From a checkpoint of a small transformer trained on Wikipedia: vocabulary 2048, a variant of SOAP for these matrices.
Each number is 200 + 20 x the weight over its row's rms, rounded and kept within 0 to 999. Layers, rows and columns count from 0. The size before them is the row's rms in percent of the matrix's.

# down: layer 2 MLP down (transposed), 576x256, rms 0.197, rows 389-405, columns 128-191
# gate: layer 2 MLP gate, 576x256, rms 0.212, rows 390-405, columns 128-191
# up: layer 2 MLP up, 576x256, rms 0.216, rows 390-405, columns 128-191
down389,100,203,234,211,214,200,216,226,211,214,176,187,213,181,200,234,206,186,204,190,241,185,249,217,173,199,214,181,189,202,189,197,187,179,214,202,237,203,192,216,241,234,201,220,205,220,181,208,202,227,203,225,207,236,212,212,229,170,183,231,202,146,200,185,238
gate390,100,180,195,192,229,198,169,194,190,218,216,192,168,209,163,194,167,209,199,190,220,174,202,194,216,184,211,196,173,254,234,225,205,195,224,189,200,216,158,182,206,215,217,202,183,198,183,210,216,202,217,211,179,175,177,240,176,240,204,224,269,251,198,217,210
up390,106,187,229,204,203,190,220,222,194,171,203,180,237,191,166,221,225,180,211,199,203,221,192,192,210,173,226,198,249,196,210,191,180,194,195,213,218,183,208,194,209,176,225,198,212,222,198,196,202,210,202,209,220,200,217,206,205,176,195,220,186,189,183,185,186
down390,100,207,195,213,229,210,215,188,185,199,200,206,210,203,185,212,183,189,199,199,177,198,192,194,163,183,220,176,187,206,207,209,194,203,198,211,200,178,222,159,236,195,227,191,192,243,192,214,227,201,227,219,235,176,214,208,203,209,201,188,193,180,164,225,162
gate391,107,202,168,210,189,178,192,199,201,189,249,227,208,218,175,186,233,180,185,188,176,167,211,200,212,199,170,182,200,238,209,184,200,207,185,190,217,224,238,207,226,215,193,198,216,199,195,226,195,221,220,203,200,174,180,186,203,210,213,193,168,186,194,209,220
up391,102,190,207,200,191,197,190,208,224,187,206,217,207,206,165,207,235,231,236,235,205,203,200,192,214,177,177,206,205,223,205,167,191,181,180,213,196,176,192,209,197,225,201,213,185,203,199,224,179,217,213,220,196,233,214,150,176,244,203,189,160,199,218,221,209
down391,100,218,178,207,203,200,188,176,173,212,221,204,195,176,172,200,178,181,210,175,212,207,175,205,219,168,155,225,169,223,170,188,204,202,195,228,214,185,208,190,222,229,210,207,186,181,193,215,189,223,197,191,213,199,205,190,149,200,227,182,210,205,195,244,191
gate392,106,190,184,188,171,175,171,200,207,206,170,243,187,227,214,231,159,211,176,200,190,182,202,214,219,199,213,220,178,235,206,205,177,161,207,230,222,196,199,204,210,175,191,204,212,197,185,192,230,211,191,195,221,180,227,184,174,166,238,186,219,204,181,218,214
up392,103,194,179,196,208,216,193,223,211,187,202,214,173,203,222,185,223,222,225,190,194,196,176,198,214,182,189,231,197,212,209,161,189,206,192,205,219,191,233,199,192,220,179,216,171,215,212,156,257,176,193,202,220,225,225,162,189,192,195,216,212,225,211,187,197
down392,102,195,200,227,176,215,196,202,209,192,218,147,187,218,213,195,198,172,232,227,158,181,169,183,183,215,194,185,199,194,186,204,192,169,192,172,192,222,211,150,207,178,185,219,197,207,190,182,194,179,181,208,213,199,169,202,183,169,191,228,189,187,196,185,171
gate393,100,176,190,208,174,197,200,203,182,204,197,196,227,217,239,207,178,181,191,166,225,175,172,196,205,193,172,187,209,202,214,190,171,244,197,202,231,180,198,208,177,229,189,187,208,189,188,208,228,211,162,192,237,222,184,225,221,191,221,243,175,192,203,219,194
up393,093,208,205,173,200,212,214,209,216,209,212,205,192,186,219,207,259,226,230,222,184,226,213,231,176,202,181,210,181,189,181,189,216,193,213,211,182,203,246,170,156,222,219,222,186,220,207,193,179,229,178,234,174,191,207,195,200,175,227,181,204,238,180,195,210
down393,088,166,180,174,219,231,214,227,248,231,207,213,205,199,203,195,229,196,210,226,193,212,205,211,184,213,205,181,199,173,177,221,215,192,202,190,179,184,204,153,213,206,202,228,177,218,223,226,222,173,214,223,179,172,192,176,169,165,183,187,211,206,171,206,131
gate394,107,169,201,187,196,201,188,184,220,198,207,225,196,193,165,227,217,170,209,215,199,243,205,210,198,202,220,162,213,213,180,196,174,213,248,186,196,205,216,178,213,228,169,195,198,222,214,184,211,178,190,221,216,216,209,190,212,214,189,210,241,211,206,198,186
up394,103,222,220,237,201,203,213,225,189,217,164,192,211,198,239,196,184,211,169,195,156,195,175,169,220,219,175,195,226,211,224,182,212,193,193,192,165,195,210,232,208,173,220,192,189,247,192,228,207,175,206,187,190,191,194,178,196,216,210,193,199,208,201,192,209
down394,101,203,190,224,211,209,209,186,205,201,187,196,172,219,223,219,216,212,184,206,194,203,221,161,211,247,232,199,191,203,224,213,206,196,199,176,188,199,207,181,203,201,250,160,182,191,177,178,163,171,212,151,231,185,176,187,186,193,214,166,178,201,184,211,173
gate395,100,203,179,165,190,181,223,209,192,185,185,243,210,208,205,179,203,179,197,215,224,233,204,172,205,213,207,214,223,196,243,261,201,206,197,189,207,234,186,177,247,198,249,217,203,223,234,217,192,210,191,174,218,216,153,186,167,189,190,188,201,181,207,212,206
up395,099,195,188,163,201,198,212,212,192,199,204,230,226,197,186,190,231,174,203,256,212,231,198,207,202,197,190,212,232,200,214,239,207,221,195,187,215,202,191,184,257,205,229,209,212,232,226,223,185,198,220,178,194,211,170,195,204,184,212,192,208,174,211,224,197
down395,102,188,221,204,187,197,209,196,216,192,213,201,154,189,184,183,199,216,191,150,231,208,221,170,214,179,190,198,181,175,225,171,232,181,207,236,201,224,156,195,213,176,233,205,205,173,209,205,191,148,198,183,212,181,220,198,184,244,184,181,210,198,246,202,206
gate396,097,203,223,192,206,218,174,177,204,212,164,176,201,171,169,182,179,179,193,173,207,228,209,199,184,183,234,220,177,218,212,161,156,200,183,205,211,243,224,185,198,172,204,242,204,166,202,187,224,220,189,211,196,208,211,196,199,198,178,179,180,207,219,207,220
up396,093,207,202,196,231,204,181,197,207,197,211,204,242,234,194,188,225,199,197,236,208,212,217,213,210,217,182,187,201,190,207,224,231,192,202,211,175,165,148,188,195,248,174,199,156,247,200,207,199,167,169,179,225,173,182,199,227,203,192,201,224,200,206,208,197
down396,100,206,203,211,217,184,211,191,179,196,188,179,221,196,220,191,193,225,187,232,208,179,234,224,182,208,184,207,196,205,196,217,196,212,194,165,216,149,173,193,183,217,219,191,186,207,205,220,179,207,254,163,175,198,180,211,213,200,200,184,184,203,216,199,210
gate397,101,202,184,223,227,202,200,191,242,190,216,211,153,241,227,234,181,237,185,249,202,220,215,204,189,222,211,218,174,186,226,186,247,197,202,210,188,208,185,244,185,202,254,171,181,168,182,201,208,160,190,186,246,210,199,212,208,204,217,186,230,204,198,223,203
up397,098,187,221,157,191,197,219,182,185,203,175,195,232,162,181,174,187,180,208,188,190,202,231,190,240,185,198,217,221,213,153,234,174,211,200,215,186,187,179,152,230,205,191,223,238,197,208,191,230,266,174,211,211,173,207,162,188,159,200,209,178,178,201,214,210
down397,101,229,207,190,192,207,198,198,198,212,178,209,221,188,158,170,187,200,207,149,196,205,208,171,195,203,181,185,204,235,184,217,163,214,211,219,225,183,165,191,219,183,173,220,224,182,211,219,193,219,165,200,180,200,174,212,207,178,161,205,206,191,197,190,165
gate398,099,157,217,178,249,197,167,227,178,201,206,197,212,219,227,212,173,185,186,215,163,224,216,224,205,177,214,200,188,231,186,213,189,199,171,198,225,182,238,205,210,223,211,199,237,214,209,204,233,205,190,166,248,196,232,238,207,190,187,231,194,203,192,179,211
up398,096,199,236,196,189,216,206,177,208,189,221,203,189,185,186,217,200,206,200,213,223,153,173,205,201,210,163,199,183,185,227,166,192,198,204,207,187,216,190,199,162,205,201,191,203,230,172,200,195,191,202,199,186,214,170,188,194,230,208,180,221,213,204,227,210
down398,092,242,201,189,199,218,175,200,239,217,206,217,203,205,216,198,218,218,207,232,204,200,222,225,214,223,191,195,186,205,224,241,206,179,201,160,181,195,202,175,203,230,240,186,208,205,183,191,190,212,192,219,175,200,199,169,199,206,188,163,245,195,211,202,199
gate399,106,185,188,197,207,201,220,189,235,193,185,213,177,190,215,211,196,220,174,198,176,196,210,206,216,241,185,180,213,185,196,233,200,166,187,185,223,158,190,220,209,175,205,206,208,181,205,214,196,198,191,237,193,223,175,218,200,203,221,215,231,197,199,226,210
up399,104,223,186,205,210,201,173,177,203,244,202,196,240,193,187,204,192,176,215,168,219,228,177,210,198,178,233,239,168,181,212,197,197,212,207,216,144,210,204,197,203,194,208,185,192,217,208,210,195,211,202,155,219,180,213,184,180,206,186,213,172,190,222,199,197
down399,097,183,181,182,179,200,218,202,189,252,221,221,226,182,184,205,199,175,258,208,220,230,195,200,193,183,182,205,203,206,224,192,181,181,203,185,203,193,193,206,215,188,187,205,195,205,192,192,193,209,208,163,221,186,180,213,195,192,220,195,219,193,194,215,178
gate400,107,203,189,201,223,215,163,211,198,168,208,195,209,199,228,193,177,186,203,218,195,197,192,196,200,224,194,193,198,150,204,157,207,223,225,202,178,198,219,224,214,205,201,201,187,200,198,205,200,185,177,211,185,255,203,223,209,210,218,169,220,196,213,203,197
up400,099,192,177,188,229,248,206,194,206,210,199,185,213,204,195,161,192,179,224,246,205,206,191,189,213,223,229,209,187,125,205,184,194,217,185,207,195,200,207,227,223,178,169,206,205,196,225,201,202,190,210,186,189,259,193,199,195,200,226,198,222,205,161,185,194
down400,098,200,204,209,206,222,212,232,198,223,191,187,236,222,209,206,201,200,203,199,221,223,156,197,218,226,181,223,214,190,182,193,205,214,210,184,254,194,221,196,208,175,191,173,183,226,212,208,181,215,164,212,193,191,201,220,203,194,202,177,156,228,241,187,210
gate401,100,202,218,225,162,219,186,181,145,198,191,178,191,171,171,200,153,254,186,164,197,187,224,200,218,216,221,208,193,188,215,231,126,166,175,184,217,192,181,208,159,196,220,190,186,170,221,179,192,210,211,191,173,198,232,200,234,197,216,188,203,214,192,218,192
up401,109,220,199,198,144,226,215,180,180,216,190,182,194,202,187,220,197,236,190,208,185,222,177,171,198,186,202,198,203,205,212,218,202,172,189,176,221,207,197,222,193,185,210,177,184,159,192,196,177,223,182,214,139,225,222,170,215,201,179,189,205,216,219,224,207
down401,107,175,170,153,213,213,212,193,227,199,183,188,178,220,222,194,223,210,212,253,199,172,223,203,183,202,219,165,224,180,150,182,237,191,192,239,177,210,189,196,199,173,198,206,221,185,204,171,182,214,221,212,199,187,167,199,189,179,210,194,222,197,226,199,211
gate402,108,207,224,237,203,193,174,227,216,187,188,224,190,205,209,217,150,199,204,230,204,187,204,197,229,180,222,218,177,209,169,222,176,175,194,227,192,217,204,188,207,178,201,205,246,189,177,202,169,188,211,181,184,232,221,206,196,205,195,180,202,202,195,242,198
up402,107,198,230,168,204,189,190,194,209,203,221,195,225,184,207,155,211,212,193,217,210,252,164,194,213,178,200,179,190,178,220,167,201,204,170,224,254,236,202,161,177,176,175,200,198,210,204,195,198,161,217,220,170,144,206,167,204,198,159,183,172,204,228,207,209
down402,111,191,196,200,180,196,213,190,197,182,172,155,202,230,176,200,206,228,204,187,214,248,232,174,175,235,183,150,199,183,218,222,200,191,194,206,186,198,209,208,189,219,183,222,178,194,207,192,224,209,164,217,190,177,229,209,204,190,187,217,209,171,155,166,223
gate403,100,161,202,190,187,207,209,225,193,219,222,195,206,174,194,194,222,187,171,206,241,194,189,180,173,185,187,210,207,201,182,178,220,173,219,233,205,214,161,186,223,212,212,207,211,192,196,169,217,215,195,200,225,176,221,159,204,194,195,164,197,139,213,210,203
up403,097,164,189,202,193,224,206,207,192,243,237,215,195,202,176,202,240,213,173,197,212,195,197,160,176,194,173,206,187,206,173,211,188,212,189,204,197,217,178,186,225,210,189,210,199,226,199,187,200,230,216,218,218,217,242,192,195,191,187,183,202,153,177,199,215
down403,097,187,180,148,152,210,242,214,179,191,227,184,215,202,181,183,216,141,193,181,207,213,186,193,173,178,185,194,178,207,223,180,232,226,216,222,179,230,211,212,200,201,171,211,204,244,202,174,214,160,196,208,219,184,208,178,212,180,202,173,222,209,218,179,207
gate404,110,199,193,185,187,199,163,212,224,176,228,206,164,241,195,228,213,210,194,192,224,222,187,188,188,186,208,223,202,196,220,197,250,220,202,206,201,191,191,179,191,236,201,203,218,165,168,190,217,199,180,190,203,188,231,206,173,178,210,215,184,208,196,195,183
up404,104,184,188,226,186,179,204,197,230,229,213,198,158,221,188,206,219,181,228,215,220,231,204,180,195,199,229,194,215,215,208,206,203,224,195,199,191,198,169,206,245,197,183,211,196,207,174,168,196,173,240,222,199,190,175,235,168,207,208,194,193,208,209,189,225
down404,103,181,202,199,196,213,203,193,172,208,195,209,173,228,188,212,161,225,192,218,225,203,209,219,187,213,187,225,207,209,227,189,238,182,199,153,163,171,178,183,228,200,199,197,209,238,193,181,224,179,197,200,201,181,229,189,166,176,206,208,202,178,169,194,202
gate405,105,210,203,179,211,178,181,200,187,214,216,216,256,185,194,218,196,214,189,188,183,166,199,213,217,212,174,199,207,215,166,198,215,174,185,195,209,226,206,200,206,174,223,179,172,208,221,223,165,182,207,229,189,171,205,224,216,192,198,223,183,222,209,199,189
up405,104,182,206,146,214,172,183,201,186,197,187,217,176,185,209,203,200,209,219,207,209,232,191,192,212,210,213,224,197,174,177,178,191,170,206,217,215,208,197,239,151,193,220,211,209,207,212,186,179,160,191,210,214,190,205,188,202,214,216,179,225,193,186,220,192
down405,103,185,208,156,205,182,190,193,201,231,233,194,198,191,208,192,200,184,197,161,209,188,182,186,171,145,185,175,231,220,172,192,186,201,224,182,187,202,180,221,212,163,234,213,224,168,220,217,168,188,222,219,183,171,173,212,201,221,185,183,208,197,186,226,162